{"num_hidden_layers": 18, "hidden_size": 640, "num_attention_heads": 10, "num_key_value_heads": 5, "head_dim": 64, "intermediate_size": 2560, "vocab_size": 50257, "hidden_act": "squared_relu", "norm": "rmsnorm", "norm_place": "pre", "norm_eps": 1e-06, "positions": "rope", "rope_theta": 1020.0, "rope_fraction": 0.5, "qk_norm": true, "attn_scale": 0.221, "bias": "none", "tie_word_embeddings": "early", "parallel_block": true, "extras": ["some layers without attention", "local attention windows", "shifted keys", "gated attention", "a norm on each head", "value embeddings", "hashed n-gram embeddings", "an embedding shortcut", "learned residual scales", "skips across layers", "capped logits"], "init": "uniform", "init_std_qkv": 0.0143, "init_std_o": 0.0, "init_std_up": 0.0143, "init_std_down": 0.0, "optimizer": "muon_variant", "learning_rate": 0.0104, "lr_mult_down": 0.7, "lr_head": 0.0106, "warmup_steps": 0, "schedule": "wsd", "decay_fraction": 0.731, "decay_shape": "sqrt", "final_lr_fraction": 0.05, "batch_tokens": 65536, "max_seq_len": 2048, "doc_mask": true, "train_tokens": 898100000, "max_steps": 13704, "dataset": "wikipedia_en"}
Each number is 128 + 32 x the weight over its row's rms, rounded and kept within 0 to 255. Layers, rows and columns count from 0. Numbers have three digits each. The size before them is the row's rms in percent of the matrix's.

# layer 7 MLP up, 2560x640, rms 0.107, rows 484-527, columns 480-639
104:086108144162199170079135107121198170136103165143118150160094162101126175141156101088149095153117191101115129097176129091119116154176155137088090170120127146167056143097143149088121146174089129146147136133112112151102127112129139123136140139157101099084170115159101145155132138199197121128035072087157109136076130101162123135139078093163113105075122137130110140047135107103138111142072147199153092122130142191130174155178151151122069142116110127011100149159127166092131079143111135
101:126102107159111160157139133089116124103167103104095182125174133115134134081114118115156137199128158142127160123119109095162193126214091096068118082116109146176130098065126171138133107158123119139130132078106143171160149134120129129092116133127105123184108096154095127112124095084105082158127172163123133117123154097116122111130137101100097077116153145128163121168043121149135224126093099197153160105108066125162156174161144140142132128104151131125104160096130122137097173188076127
094:177085134084092124073110106141161124090128157166081001111095171111114079107125122119129128143149153144085094173129131075119158094087139118114131111160145110207054052117132169072094108166132142112121169141159166133151157156085171128106134110172144144084140117189176088100095164178059133135163188164139094122125118154079122169109143139145096120129087150153139131148179127157096136110160102108063097104178161103188196105135114159119170115132078129150155132133125081153129125166141142
087:137161137134172141094131048128129121158144131056076058139137182131086135094106140102121155097142140130123090175110168141123095113144067133171113096191135109166124068106107158130143110091109140102174108158143130147122096126180224091078222187101144083197147070166174093096081169077095145124138174121116169123089123164138167146137101127138073162114106118121148102086173080118139061136128080163120152121130120088187152131145132144169168072149135078114081121153136163160157121118089113
101:124145152195105154083117159139119143104085128069112093113123109136134214174120161049147112151155134106108124091097123148128102142093136118163102121096133109156049134098107145140122134080137121158048159145170146229155116142121149119099094130098102111141139168132141200112140086097116079093123117195112149086113145112148117078111091128061114109146126116156126113154107147189109212155118137144137148105101129061177053206155122102137091122134125083155113205121128117154149113119088084
099:099119104141142173068116094121157115069144076146090171141105157042141116244092154201152151102172151122044168142123121145160080092132136161109213163166126101159170100143104128176169078091098132143062120113185142095061131177157128104100157087129099081094070117192113146096121160097110126085100111158084151117107110116135139133124128061119132178108104083085111130171178130156084198156100139099168138143087126093137119175195140126191157155112103070088142117142143171158118141158108139
108:153117117044063111151144135137154124150132165100130088127168106122150180122113135117107118115151134093097140128135127106080144155148122139098113122168155107115137109176171156157113135157104120118142211124199072115115102070091133103165166133133096142105121170091118102117069094107132125128169059141139119137092110103157033090166113070093110156136150122055129120157162105173154118156172175177129139121174094089151105148087127167095147125136128082127081185079092129085120113112147162
099:175121073115125193148109102123104048177103079119123165123152160079118108094081146137104093056106117143149110145126147146107129093102157120156095140152081141137124127151047134078054032176095076113155138130084116149133139121146111074109122100098168139121179120140145166137162132145100106122104145115165167130150117164061193192118128086125159154157084089088086149124107103191102139125101106143067140130093148088180125130147164130097218113200180090126134152159067097148146113093107059
095:133108159102120078163139137149123124138132141132134181174113163104107071180078095092176121162082133155062092065164125125151122130105113178166097077138128139182095179163146107119111078157155061066096112161101140134161106195118159081137144113059138137027127115158109176131095085115144146154121093147178132242229136202108130129152137131120106157171124113088107139089124124112069157144105179086106171109133092088120128135093146158162128113196118121141112104126145067113115124105150095
104:063171127132152096120171132123142106146118121173093079179138164193117138127141152091112109123081145067095196092096149136129102126152160139137128136171157096132172072117111178118127106116105187114123056123138127112172092106130179082116071136194139103074217140189151135102117158178162120136183150163108137160172124124081163139154146093154199072171124131096133159105108106050139083097110125074120181120193119079131094168147142124164080118103175119166083155141132163181177096105129131
101:129117141079087139114169125152113120122154098119100124175102098160112111102113088133080113181072113113084149108113131130091100144153109143128095105144156146128121112139137116090157110087130141144191190116148143101136116122124134099143146142143156181111161099149069108179167131164109154177153104122113144143171115162154127106074159125148165159118125126103137184108139159171140116122115072175078130076124183115114167122116145135085114138111111144030148107107136138129093081121182142
109:151153117174120136199138160102153124086095115178100170144080169156141163178124132110097105170179130126134113136091056103170134138134131140154153088112163126120102115149086175137131108100161126122103097134117119160115067101141186069136111140150183100193130153144044132123077112101123114151195100061049136139142122134057098117155161057180121172113037115114135145175178129146113155124079151101164136157129156159104145101118118109164100100170120102087132126143113085137098144139117131
099:082133136163067127162158125144093183131130119112100119119139118185105179189081070121094132132127126158098049183127144128064145129136090076112121122208173153140152158108176162166135130145135122104134112214139111104073112151158196140166160140134130143125181113075098178108133142107150178144085098110146143110127149137108109100122119093126148106144102131079117075092116112171119096104149121148165127170068101097104139082110158115072167137131140065096117099109128158172117166123116094
098:116161102217165137115168098166120222145130117105145099116119151122114141088150108102133109135120171111105110091139105126144136137108099125141113154133102094145096138151155107136125106134112101124142111122187096125139067126088093070172082123158106120100150131086123169153163098097144180148142114070148136090151165094174139133074175122115170133144066129160154108120145163143094135159142148122120067102102068135079180105131090091161076103139074166158116132094096080172142166109116165
098:070144066099133126139131136147165162157084099138092085146116171179150141180154122129081097146146133132104102135148091066127155145108126115100144093130146142163101105116128098112138055093102128166195197124088135118150119160130130152148159035115141169141190125161073150122152098135113163102109091072183150093147096081214097131125134075101154144146102123084095163159173114105151111074068115130135132144090079152113088173126111140162144132172141147132090120153112177120165093123233134
099:201095119139142126109165139109134195103125108095118116065144108188139138050160080105133089099143082125150094102112133158107104107181112106167124190113135172097117141170127170102082085115100178100211177152126127166085072093156116049159104121148132144165085165161141132104077095126144140140109110145154188171053076115103168154141088128140120086110106175131095055164185146121133162080157135133057144167178073133086139151099195134103115141109167159125164139101182142091146135088154118
103:174147082148143188148142095094125114185128153147125133118140147104117159115128143163128141137079090100122160060155149117122171104117094181121095126142118105142144086153174091157170206136082080021149128132122135102075140141104067095142131148110135162157139142168118145122175106149140146114132148127128164117121176168136178098132163130152080105166146141101119161102119098153171192160104100162114166137143078136115154125164025167120137119175101130210105172181120090184076111093152177
088:132194092147134119106078101113102080169162180144142152076086135130089135171087189096115104125158144160107174165147107135148102093170156115091106183116091103097182120164125125152162129118111182076114116150145127154137074210079117060127154145108131166065147119146151173084121079136085077162107133134082148106155137065115149080155105045152186152153138171156128099101117145122166178142153117117132140113101122101098081144154104105071121114151109092171111153113108136112106128119112139
105:136123123153141142125109113153118157213097106117120165172134145147140105139113122158131105150136144121109139103161125126088126121142219138126131112163078094140081136154119117151119070144103143115094126157061149160162108096123125128132110116073155174151123099050087142146170091117152111119150123124127160103109133150150124090098114106168135088149156153084096083138148093069122111094032124094122109120136115085129097083147122151164105157164166076120155159124116156163119124138139118
106:081143058129138084155113148142118135126138098099137143151170120135145111089178131157140090082127150083123115096146103146133190100141142160184122113110165102149138104104116146067156100172112132157161200061108149105183108097155166171115115127116111179097165122086157158130119119143178175130144092145112123110111079168093130146069122106106103062112153117152110003109148108117128090148142097092096128148102126067152158089122108197158152141136182098146182123213170112188119105090100115
097:109129123095065120079119111173120140127173145136124132161151100081171217158123058145136110175094092152109148143157142131111167202180121130119127118125117144149123138160144138161090116137133099155098125113116099119131107111137107068106107114142178093165094093108143091117101196155179134245092121153142148124145160081139147140123092109138109118074112155136122074147065063152118123145170115206102126123169132097158169132091192133140089108105150161151127125051128148066158066063164150
101:115175151074161096098117130104172161106072155160164126106178142092199122168144093088127142104173121131073125115064132140140154180135131137122146137158155127186083130163152131129110096090150085151103109160104115104167087104086183113177112087115100099152148205121161126143100146114120088128151111142130150194106137093106073077151112109136164082166102175125088083126136116113110106140137112119112171103119120064116161160171120077062064115086111114084143191120133109134150157157072115
114:125156083118116148115157110197098122053136117193167134183123140082141136142148143167120096084105150119125096088132110109100110154157095189141104091148166147133155144129033073181161150144127121113111130130187145103147105139118140141099097130232139138178100147099124133130173138181109093131171157095057150172131098172085163119124098145138113150113085116091195115149131118107131112177168094167138112084101128132086133122124177104131167134145167144133089123062141132098133183145101079
089:117147164126119099103107162127119123093127117110065114106106114147125158166132137135098159095147124140148176085135166087112111044169107124100110115145162146119135120198101149180090184104117127133123169115112122142135159181144116127117126133110118097143092139074127117124075113132188031120131180147154069155108160108137112068068117144100170117106129138142130116133171173164172158116067200120118129166131112086121149115157095160107126147131135058123128102157155140148162110063138170
104:125084128172093118159133116173186101160150120110125133162118118098160187119126150095060128115123148129110117146115132088093169168171150185117151142154213086152120193149087163170116097103108121125137102127135108128141121170177154089170137105153104105089162225123103104158166098157138203103107159139092125152153093111109103149173148145176126119167179163171125113154117172077093123173190156148113102058111134117140179143160171115204067142149172098145123134186140088133121156137184120
101:144170103124158131111170158099158111202153137200094089074145085126072183172135143137177095128082072126144111111132103162149146160080152151143126084196147111128136125104041094125142112129134158120177153138159091062079070149061105130141129119139164128145084144078155119178116171214146134124121069109111162144120113114087100174130111132145151106075088175123123209203125119112162125066136089185145135146113108189087135089124184079048102153142160146079167125118084086156133128138137130
094:109110146138151180105131151136116137087123116101101130131088147109115185109078141185141125092083120135098142099165187114134103139128131122149094175137166077143105098140157140139108125118176140167137104131090145100080107140102163117157165060079105127165078188118143088077106115154095153096116127165083099098171134186148127081096148086158130148147121149110165075124112124099075124156133161124108142159154166157180121172134126088085140095184159104191104089192127193077135170146087156
099:104160102141084098175133139061131163041078093115121159125119131109137157155162146140088064180126086103135104108138172103113153147179160145085131102110114110174085129107159112065102095105144123129170162093159082114081093145159132175103145146097143095133149172167172101134138111088094086129070149085116138105137181137095128122171158104166119123107179098069134105146000133154120125086081129068152158090138096144121120120118159104108092105148130125087142085109108182112193129188118076
093:117181137183169113150128081167149158146155154157141114174176137087102083094071116091115121149164083132140124105175117121140094113129114116117142128121161097140161149162147093109132149166155177147126117086086118072207163151167124117121101179085128110169088105123115090069159088126095161072097136122073227142118144144111112111188162119152159171153187186154157190101148140094140104118130108185115164101126121089108088098094117091074129106113129131106096057167126115074095110126121187
097:160124100116108137108167113118115075054111189107098196125190083107177116095116145181124156119109125160113105195074104075174083133137144118163143062115156203178139031160111117125129123158143143092114170126165090130146099134083073146157073145131083144201092102108140156146155173102153098107155174154171113049144135070154135131161156117086135158147167124129096161192131139143126103106119098073122116171150143118134096117148113142075099092095150066136129175115075106111139074107128169
098:141134107132082107106148127226096123100101121148109139129114096164094100126130117040167123129095104088187088166158139167112142146103134157136119108087099130094137119090109151148139142115106120130098097226151156093093131168096178109101133085110175113070167152078147166166135109185137052110113155156164121096173094142068147153137141142136111099143095160143092097167112142151161185126119151115121143127102163176180125172083125084131108180150210200165121127146121150176112126130064162
094:107145155114179101162100129142074105143127141103150112165101064139150116126141149128184191135088116143103149102158135107168175063126206130157068136098111084127103149189147154096059161164098215134128125188128098140127087143134193122075110140149122111147147154126086162126071187207135134180162126105126115096130190164155155130124112100138130165165130088124110137134116126118131128194162136199131140167087151174173115170171160131072151177199089112126127067112101103131122108153110100
112:134115112168131110093121107150104136154110099174141083137158109146141074139172129195116167155086149097153152156104088091133066130151030144103147061101186142126165132150183152183142100101121138098095140146151076118122117112137174130114162113087123112179051114139196181137156152062056088131093138098112128100127171077135148138101124115078169136122123106163119141143122139122083140076116142135092105083148156082142093156177156083162104111104100100156101122135115109102178159156127104
098:139105152118080041111080130104081149160107083114089099074130124112131126111187200133092106201123088129104134116130097145098149063113098186110104150149150186136164111107129152151078174135063128095179069136171076172129085087092145106120132161169193149229075098082088053192153192072086161101156104155135116187111105138097166143171153143153176161111103161112147121126124082100099113083094184079144110106119187097146154091140114140126146146134165137109159100210150131157123156140146112
098:138157075101110141114098153088089136138132084092160091146201152068089090119100150065140132115116123114161122145149158093110123091165077177126130143134138130107160142165104122142168107146116193133092111167135097104161097146118126175116118152120087191114085163118138153127167118112022111072129123184193160142094182097129125176108135149174082135142147151125101166087152105106158131138153127121140075161103098182107118132084111139126155147105135133135118143103117184164148204128143154
103:088142128188085126116123148129188094140114119107170134113151037088130110136113136086130133113084181077148109055118179074167156135169098105078114145145168141165103110144111143099168145142075201150132150173060099177145077157086129179181139165078121177108099130135098076157098097125095152101142071147123154167116115097137082149115109089123140149152138129155113092163138165096141067104110163124080133107146128121115143187087048058057190129102175125158101117151180169116141161116118096
101:147100112095117125133073146128165105104103182133139163101042115129086134137116223105161150051123084091178140108089140097120148153128130087123142154141129140166134103160154134100134137125155177172101122146176106204113088106163155145131139214122118127104134114057082199161128162162076158077103083104154119172173129076129149122119094092144166113103145109110110136110150137176109095103161176117140157096122127178139094175119173142092126153132076147172101090106142109142090152154072182
096:108096151138158109077158113165116094118220159069114144182163179127138132128146153126095103116104127070132137165174154197122086062132150104115166117193154151108185111130195104165150091113140103093061109131100103150154114146111162112111197222166184152121093110096094146101172128116087149137079150147079140107068132065129101107199128180148174171110164138089135148112142121094156196163058127106140079115167112072162153053138171131118139106151107140163128123122175137126085101140105184
103:056098159156081129155113092121149051152129159112139127092117091162169155131167091103117111143119062130107119158132083117134067108119133084120162085165039097131166114104137132117138161066122192100149100162055194106122105113148152128177211122120159139115128127107106129154094115112126139127148127081116120132136106094113083149107222167130151134109137120144148089164159101185197153128183107146134157193092094160117133157102093075126098117116111168119131177136199130126117132144137206
106:133130117174146083079147122138128078064162106137100090191148155088128074149090132171118179122108106120106083171132105165091118170136120111123151134139095161110152149091090142162186158075087170095115136145095062147145176096109198120148144081139121128109135128160128120147175152147136176105075103141120130140124120125120111095148105101138083111091112100120131156072136122046126138116137134147092160079110131085154112087126112126131132152131144140151094090115183136137163089106156182
099:107118103132095143148151118135129120130110101080120116216137190134134077169131190144126128159154134136147188165107102147105126092151141143127127146106127101115136106167127142156117081151138115037208187139148108165102147194127156116111123124136090163157110134136164130125092145152143152076133143175134106151102137127147159167086074129135139173104141101171095137152159170100114131149158182199101070167120091137179163127145134097137170100098148131108044119120169125143171156123112120
098:231171074137137123119107109119083115107099132142118154140127131178165122167153126179107120079120156127101041141103122135080113069152144101099167079098104158149106160093090167115168123145186108160153099122136136176124132150107149096161074132097094128112086138092093156106103172094182112179072073149165171163112131089131114123155117159094153138082171102171131149129114178134163146158153106067127142089097086147094159104141119054109132151088139081156083172165170164140131163071135161
095:149147145152103064136120087135140155136151108155090153062082129142112167186129123141089129154111166123111098158141080097162104146114138123126168148133155127113190134167166151134136115119115152188153122133097184150088098121151057110138075128154153117187073141169081140091164141149095123176129115152142104060103148121169157188136101158100183097180142111133167108145128143129131091172127167156165103133167126110079114166128130111118104086136169124125105172063148109160102163142181115
103:110096132179167109203125147120163106147114088095160097115138104157161108141197089187122115109106105129123193150148140098151149062100067118088173084119107154141097082204081190155115073150139182123184134126140149214121124140175134139132134151145103107160148145089104163163176116116107169097142160099148143165150108159105125135129107107094136155161130169129100136148153127153119153116135083099144114094085134131108120122137103145120210086147147109113117132079123153146119108142158095
# layer 7 MLP down (transposed), 2560x640, rms 0.037, rows 484-527, columns 480-639
102:144094131144144107162154120153119161154094129139146087147105146097151132138122156164096122100111123119131108093103055144108101110155163159138132113128079123120094161128166162104113131106182111111107100112089114174126120061063160134060138139116106134098142136108142120100145127114159113103146081084112105175120070132132157145149111163133126119161117190146221134113156143109136139138130132105141174096145117161174124064078100143168093119113147149095177113139099057136161132092140067
099:137140102116131134145122150127092128116100182197144077088117107076114035149099042132142162099140135153158147154102110113146200072138184082130102135134174111141154171125117126066133126163099152115141139111131172083160174073116142081098119075165106110108136134159137158185117119120105190148091103147201115170068123142085137107100154168089129188178194157133145098134165126109152138145158112157104109074184124122139112090126117159125181123081114113156092134198160085145100153128169105
101:092072109162068057162079155142049157125140179080148103157113147111134134125121118085148120152163107118144148123143138146102136202144073164178125124130088124116117188120129107128117101122082156142093119137103120157138077135121129132076116134222109098103126117148117076124134058133146196148156162059125172085110102110148051133121147085097169108127160128140161116103129159136165166154123158097115114094174105122116118171104125109109164119207108191137141094130166124119187149185155092
095:084118156110130180178165139141151119120139177166077096160087134172184110119230202158129134107131112110142217159117113135120116100143134127139115131149152090164153207135134141078154169138110130154083135131071109164132110116127138136162158130141056158153137107099127106173120187060161083080113147156150130114111150095102149135176160113139193115106130164106121053158135120148165158143104168098112175127154139113099128160123101156169187090090125106120084120129107163167086138073163113
096:145112199135111141093122177147148080145142158127131115180177128091146151102116085161141152060157123180101124074147087126135114095129079103106142171163151144173105102103171239114142167063106132129089084134138097111099107114138157133140185172156094138101112154116124121176143085118146142134137158180120143183144150137084087073145140101117145119099109081118136120111117109200130157096085145106106129108136114132126134154100150045121117100178163160094108098026126161090131091166100176
100:113187129090086206135071153137106144083170145140148156100167124094116125111154126066181107119068134128116114150153134098157125129219167181062167094167126104149126141105146086134119064098061104134126120195102192110058112130150113200118079110148115114100127127131120160109132138142159138174096160189070114104083137118104101129139105124108172167085156168133143128154140121207141135063123124120144135093174067081139135130172096109111097099148111123132116162146109140110089143125114119
108:135092169151103133164140131171157112089146108129199058126148136169127143124169151154130082063115150108164103103090142149160134127188142043095115108144095133168102135153115153172170091147128104097131079094167093165121091137128137173154174095143164036066156092101142103143107158109122120058162071120107115180134123137117094161154132122177154120211162123096130074126107119137176122134127110175095111107116066048099131110083143120125159145133117171121157091069112157029156143142101049
104:138087090139106164152139090156080198058219108069108118144134165105112105117136167172156028111144100146140127128133149221088128134159116143132075164117128109153147180102126102140132068136150112123145086158151105143128158149167133134178128073070157073150097121165121082163096175127128109117172152095178092155123175153135104130094130142137141111077156133121141127106063165165157111148150136114083157127102131175072182115215178131186127130107107153076131090133171160127195049153198137
098:159062107119102095182183149068166104066123161187105164107134121122124237101141066130131143109120137083109138120130162152148196120152138081166128097111088143127146114111159105114175091100148145107109047113095135117153141135153140155128139103108172153120097099125114133111124089098123115151125138114116131093118159095131136097071182145155178120142147130176101138027064114116090135162097209104127129141127125184173121117100148124150160100151126101055101079086098055092184063144152128
105:093107089165139150123103092132086167147060135096151075153174176174178140137088143139111151087124166083088138060125135144088066132098173119137132154147159095125163108104044206106136115122133158134135121106159123109129088121126138133169117085120140121145131071105127155142134159126212187201145109122130130091095153106122180098135160191147154162151098153113115165101100112122166102105129114093083117047146090170089110084144121124154123065066165061167074135149118155145104227189116078
097:143113203161131123140134083118163121135131174154098152169194130112136168180168115142142140131121109112138115062124107126151164155072092071088107084175131079070154146167071111109137139088128077120093151134170123097123143121102134165135134172088068179111107109155078137154139151100137130110135103177122170165105065156091128148129080138080176062141136116167115146143064143157114157130116114179101111094166132131079130157136144122143109149183125120095070130129144160114148168060117154
106:068105087143117175133106123115137109119074100136144140113073150155126123127121124116116173073099137118171113140104156164174144129145140128166163102111178112120204162112182100109133133108113086132132114132152091116192179090137119102114127148163142123119165090177107102125168177133146106100140120128106153144095145192064156093096158134121157092176096141157157137131141104118138155115066101106126088133133109111105125077151135114166131135130170084126128110130089159089143135122143136
101:121082162121124109163131214128123070144080117103119121095073074102154182121094091157097089122112129172162199138086172100136152197127167189168146147151083143069129131100161079111137113125145095134103150112100150136111148102123149152122134145162151128170150112097081184171129137165151123103178156087072073082156091131092132053120169168132155083117153103172122174109170204177130084111141082123144182161145136080096135119125079121166092133142138090165105133047122051157166113101107102
096:159103154100102111116174124167149132118167154140040112077119094107104132158128091045133132136117135215156175137080127128072131079153107143127108109157137149134192097106151157129141152137149141221123140137195149092179182104090117166165142093113075124067104089117175185156078156059128163118109144080159219125131174142143158137114159155136147106107083136159128147115103113095053104135147072188157141174121107173154129085082116107098164110118121132137184155174084122149098087095087144
098:103154113160127163104115139194159136115140149176156130099155074149081090145126147101064095192153119125141164138115118071133147115138147088097154157077134128135133134141082122105106137138163170117092133097142212114088103052045091172157142090122164148125158132076124166133153139144106115076122110103156127114118144082195123116134106129149108155118124094167098130163113116124163145080127179155151099086119106077172144065119182160103124118109164112151171141109147074186093084121105101
105:126119179090104110129123119159099108140175128187165146107195122139126161081138142106137077137097148152129168140113099118138117117148109163125108195175128128118186125142128157112104159099125128173120151071145134138174194154130195199122170049118147197102128110116099204116101060157115138106139127175175124060160141183136114099081148115138126141110162120078102174139163135186126115163147149120181178144143094086120161107118085149126159074109131121146142184120116105099126119138116140
101:098148096094189190120110131150121160109103107085094127174135159139146119059089131089098152119168062110135120149148154186127161117146100090142096169143086091112129119128146162127107171166147124153157100104132149174074162148098120141131104119126081146147158166188070096146113144114069124182136133081151072053150142102133134088123166137104044185216164177106120102138056119191116141098099114127135110133156133121144126181146124145146106134181079106202149103179088129104121151164125134
090:135137135134134131144162041191078144075163137172110083164102113147183152146152069170141132166102091160165136088151155154063140121070139127169106080147089178152058085101135117115193133110111153079171051108100131130225137072135127137114085157126150147115094092116114159137127135049152125148127099094111103130093151108153130123158134093149100065096106138134122117124100150192118070117184073171124100136109083106127152115195118117167129106127133143118111133097119093150111141082127131
103:171109118131182120146119132142103196133133071140109102127174136122109144114156102105174116127184149153110124084151150157093082153153103100078149122123149134097114091110098111143090151137138166116151175154086148095143078081179105139121124103107147122077089153145139195113130075190145158084095097177070164117148147126102121088149132149115088072123084149151077198185131156104158125132098174174131098145117109092190079134114124077178123104115131086094150127124204166104145131163140143
102:118053128124112165109131183159113100139085048146218149145127113116118150126104131128091139162156169151152155123163163063118109187070120167132126160092150131114173123096143071132154134172154113134132108078127145097095099081155140182155129099095115115068097119165143184146069164101121155159209099149142083132097104175131109103164074135139131145113146141170160090117144131106155094166066102115104115092058110161149134114099139099070177111071077127188124160169152153158110143100156153
099:100140072131114119138128118116119095150126094118164089092121080128159108081129092094133119099102100123087072146166166062196103163120115127133110200130148140146091142189144166157133169090068099119153106145110199128128152136161198133141127171115141127156106109125169129086139102125111184168123125110078122093108097197140168116074169154153105086118132143142122095096099136088147069185103135167103137144111106168144145145109150131089137049121070126152208115185203137077097175117106140
099:131125148167151105137133105162143180106142136115089128072143123127111161159124145120133085150105103126121131138134109162113132114085057089155186132060070182065094150088148047154126157144118124110125101155156118165081116157176104153187042099136113108084141084138124155120109084134068149171128140111175115146080175133156137120183174171122111108152115121103157203102120139124135099150135153119092147155108116129174139122104123109136121143113130181090171130095150104143103117114161102
107:143107124155115110069182167197104110104169042144122143169174152091118126136143119184139181131139206121097122106095113196128098158114155138136119138124112091140208128128112074152127146134125115137117171139140148171157156118088118109118138154097133102150158161161120133169179109179139129150147110157140104119138096162082143155144085129132149140135145149125145122155113121147126094156075195135183137092130120118065110156127110132034107076133076115121150105131131086119132127108115139
090:095096142117112190085105140113142113168140119156100116135141095079129187112116113104089140135142172123090108073061090147123083122133135160146106161118170157126228135129085123103115188139155143145141148149115091145190219130144121103124136103103124144083120130117091152086125094084120132171161121111140119067118143169124203144112117075170111126151135130134110121132108134096078130155151100075056086098068133129114145094095127165168116043139174142115156129164157107099126194098074176
099:189137223178114135152116109086096103107132139107139123165129102126202142114124155157092062142135142143188159101148093071140099162085128163079140109072154146140177143135120105100102127149117111139084118106082145087146098115093141153164125100131160144065205078129153104122141137160070156124111091205089148167145126158162085137165109153111142049154143048112114110128145115101106134108123085106163133161137124162165126145090160173117087161109130183093125133123178145179163155114090111
099:120198115134134107109102147141180137136086118112088147150131116155144115156086171122137156108127114124075086178148174189126101123105072097145136132114145102095159154155079084099123167102046196181085133109131148133080093128131121129143108111137183108121071132089128120133118133195147060158122121113160139146130101126130112123126140151191125105142110129121132179151067110122124131040151164189113148210122067139143107139149165095169127113087142176108183147144075119146125100200114107
097:195099100123088106037107166103102072071158178140147080118183138079166090114182146145152157104147174101132152085120101142166106145102143125114138136160118147109141167129100153106128108100157119146133118176074160102125095103075098205100132103140134154174165160086136085112147089134103092143107137148127122153142167084131144153149126171093116112158130177105123128146086107141083089159175097140068105180095203185100108118114076059075131139170145064207114078146116115131064156103158202
098:156150094122102146128167119173124106140177088133135080134118126106115131157157179173057099140120019147096127141147112102106156156162144096025122122114088110129193132162043163113125179134136144087103105174130108183167168117086111145110129114070106142083124110106150073149115151104133102116041140122154155077108086172132129137111069122139171128073125133164077115153105133117117057103114139116073190162148092102128132144124112100198151128059129146146162171149154096193103067133094113
097:105171165115176135083155126193110129176098115128114145095139166125112107140146131130175138119111118139177133105094120112111140169098130122127163087089160134117142051044046094177173138098154111128127156144082129166113107150083161137182138077166086115071120131106137045129105160066111189148074099126114136174137139150123108127117073149078098088089108157125159119109145126162124109140158068162177148122167135184107110101126106159122108151105104168110113124140141125177078106139107184
098:183080120072104139126200157089112109125111177101109163112139119135187166079147105116173159120138111136156103058112100114110195135093092108117128114095057158114122142152078144149159127152097125111092114091143142083168158146151205153112149120080169095133137107167161099114113081084178191158133124168142144135147146110117096114143137133163172100096162170124155081154130144189117125158119146150126103187217139107058149119117124122105136166118103144130096125093106080168071129102064126
099:127089143138114141128155093161082158106177117128112114077104132141115091081074137113118149101102058092168108136156096162112117128080089104173183163109147093147115124148107126126200195065121180102187128129081175089115173105071169129099128115077144121112160144092116113101135081124117083118133167152136101139099086151135119134110130182210105171097139146157099087160173120121069123183099098135180113093168170148136120168106143100122099161089093081129137091118191105115145103102129126
099:102143089157146139135148124144058108181077088148112090160124101180142127100091120087127133095111126151117066163152148163159124147061187137143152094141128147132156094118115123122062164158116099105109054086117125067154160112125128126112074104124151192149147181117110113101085152130145155106073097132117188120106150153126194148087080129071198172122178131134134113115085072118119125114184062139118159100162131183128144150111063142127071158150149130089071083147123090134111126108166073
108:145139134093120126104114128122130189174177119135116115125152096119089079168111127170155098131179145144174130141126150127097131146124103093124171101140073118206089186178165119148180053076142101111122199146104061084132125131151116170161111110114154068106130141116165108149134070136096148003132107115100129116151117111159130100166108103142090131151111129087145103159119115087135172130106089132092104093097126092118100128147155143169076152198157108200101109122136169081094039165108151
097:057153149139097132145119155038099185121166050102138166103153128149113169135148120128124072156160078112073142086116139104150184106104126163154144120133124129121124161119134123119122093102122113139126156138185158139139170152093166163091113097114105107200084146099107113111119157124114109159108140137093134066129129115108153105137137141197130096139090125085079101104125110178123086131086146104077171129076134176148090140152100125058123092093126177107111046118145130069094141092150143
091:082132116148095160113116087127099165124096156126089107120133203173103125146131116135123129156154117085127145167162117130125151112106102148158088132065080107160120060113157126107104132163121116166166114148120093132122117103172090131095112097121117133091127158102112132089123090100177176114172076120100126161155109118111061137197145168106202141130129189069134139162106144153134082128167092077128116162160199105135095128100134176125194089171146138137144099180117150138122094112123068
101:160112142119125154129090113134163125153115088120069106167167100137136085130080135137130102122091141099071090104119120087101135151114106121147167094196133116096120207164207149132194108186154118057185152126094158109112140132085109141120119157136153170094088093114137120162150038127108115142114119172092091093129159152113074076151101177076110153147146089157139154132127145141179041126129103136139126134065164167119075145098088121165162142094158116135171146144154095074124141086092131
098:168108126135138139084139105091111137083149094152050131145084130139118158119160121109090091164207122090180123123160148123180099062108149096147108132171131120148120138155136108093122163149142129159127153147145180129081120164097122112125118187142101134192108123117118118183138137122140121113152114106133136087108133142109107138131113151141143095109109094103084124130113124149102150120102077139119134123122106135103167117088088108165136195100131100115112113137109114138131152107122136
099:126099103127120168085145110193166149156123124104100098136127179140108109079110159089133091171159171111197141189176121146076125093093184141081151150120146128052168104073094164194112171151155125129099125173131140190116081146174132150136119172121143102154107127084131116164181146103176088153145152138156160127057176128103161131133144125156108100123168126148121150192127135151146093150096053175152162115109168079085064075173148128038110069110146112140096128149152091164091146124137214
100:126124158169117135128154101088119083069131096124145162102099116194169136116199068175078093085101130137131103126085064177113161127064081135097157131119111109111160105163097048096113057134152167099110120130110148077136123176124087107098177169138188154105113103114120146146077119174082120119134071117171128077111102136145126161161156152118157169103121182097103102097151130145048167120151091141129143165119139149155103173148130115076104110156170210156111141100154107183137154156145175
106:145114099123190095112125178082065113103168116158134161158124119174119172119135130054131098132125149117126076154120091117126142138161133156139107163083138107146104143083147147083115170079080092148176098098174126124162107133115135150160108140046125131099124105171122140199108152069119159111077155112181041114141088068113119130131103080109137160135192104132165099161168181149197131086132142145143101121180071124135119143099086089093154191164126154140154147153103146137089105118100186
099:063139148098119155109150122116132202123154104101114110126094202177097135124117095098153217117121083116153103157123146109071136131124089129144117172125121135113097119146094115132120151175093124075141104130207096184115142134103170173137078124130146164135198150113129167099078148178125120141175153169129088153097240125139091118156091131091133093130198165143194128149127089088145165134130175082109131153127148159103133145167109170122149123061168095110123100115107103080115169126089172
102:159131162134085128128109121104105151065147110221124173125170092125181110140102124140115136093094109135158158098103155119123106145109137169145142130140167098092083099111140126088180129085154060148094119090046106099122100153116101125094133127072113162124083105127067117112153114114094164178193102153162142062119100123154097099142132108172078096077180135190082182137102168119122085192108159104099177089148137175139102077138162130105149093165075159117162113157137112013121106147145146
097:145191100172153162112102143095142179117096159135149107181115131129130083140122110150177118144100068108136152118168109101130133152124177152134119164069084107149151114145115108115132118127099108154182108123121144129137147133126132151102170087090114112135074144154126094145200093150152090078138115117138133188111018178063127148174181083152114152142127108139136150103108051086153172126150124204124133132113090139109174142113079133111100112195123147106093150103145141143129098104130126
102:134092139152074136116097182111085097100127168152079166096106149092103106160129172181135158150148139151157131162198140175131178156073134161162106157109102097167126104114125102089144164094141152074139084145133124075184119176100129222152161157119133104056100165153071145121101174156127147082096106156107123156168126117148137068147118195140126097104144171127089151117126121129128106186135116091097133126169085142103097110105112156122141076162168117152187095099060166100145132112090146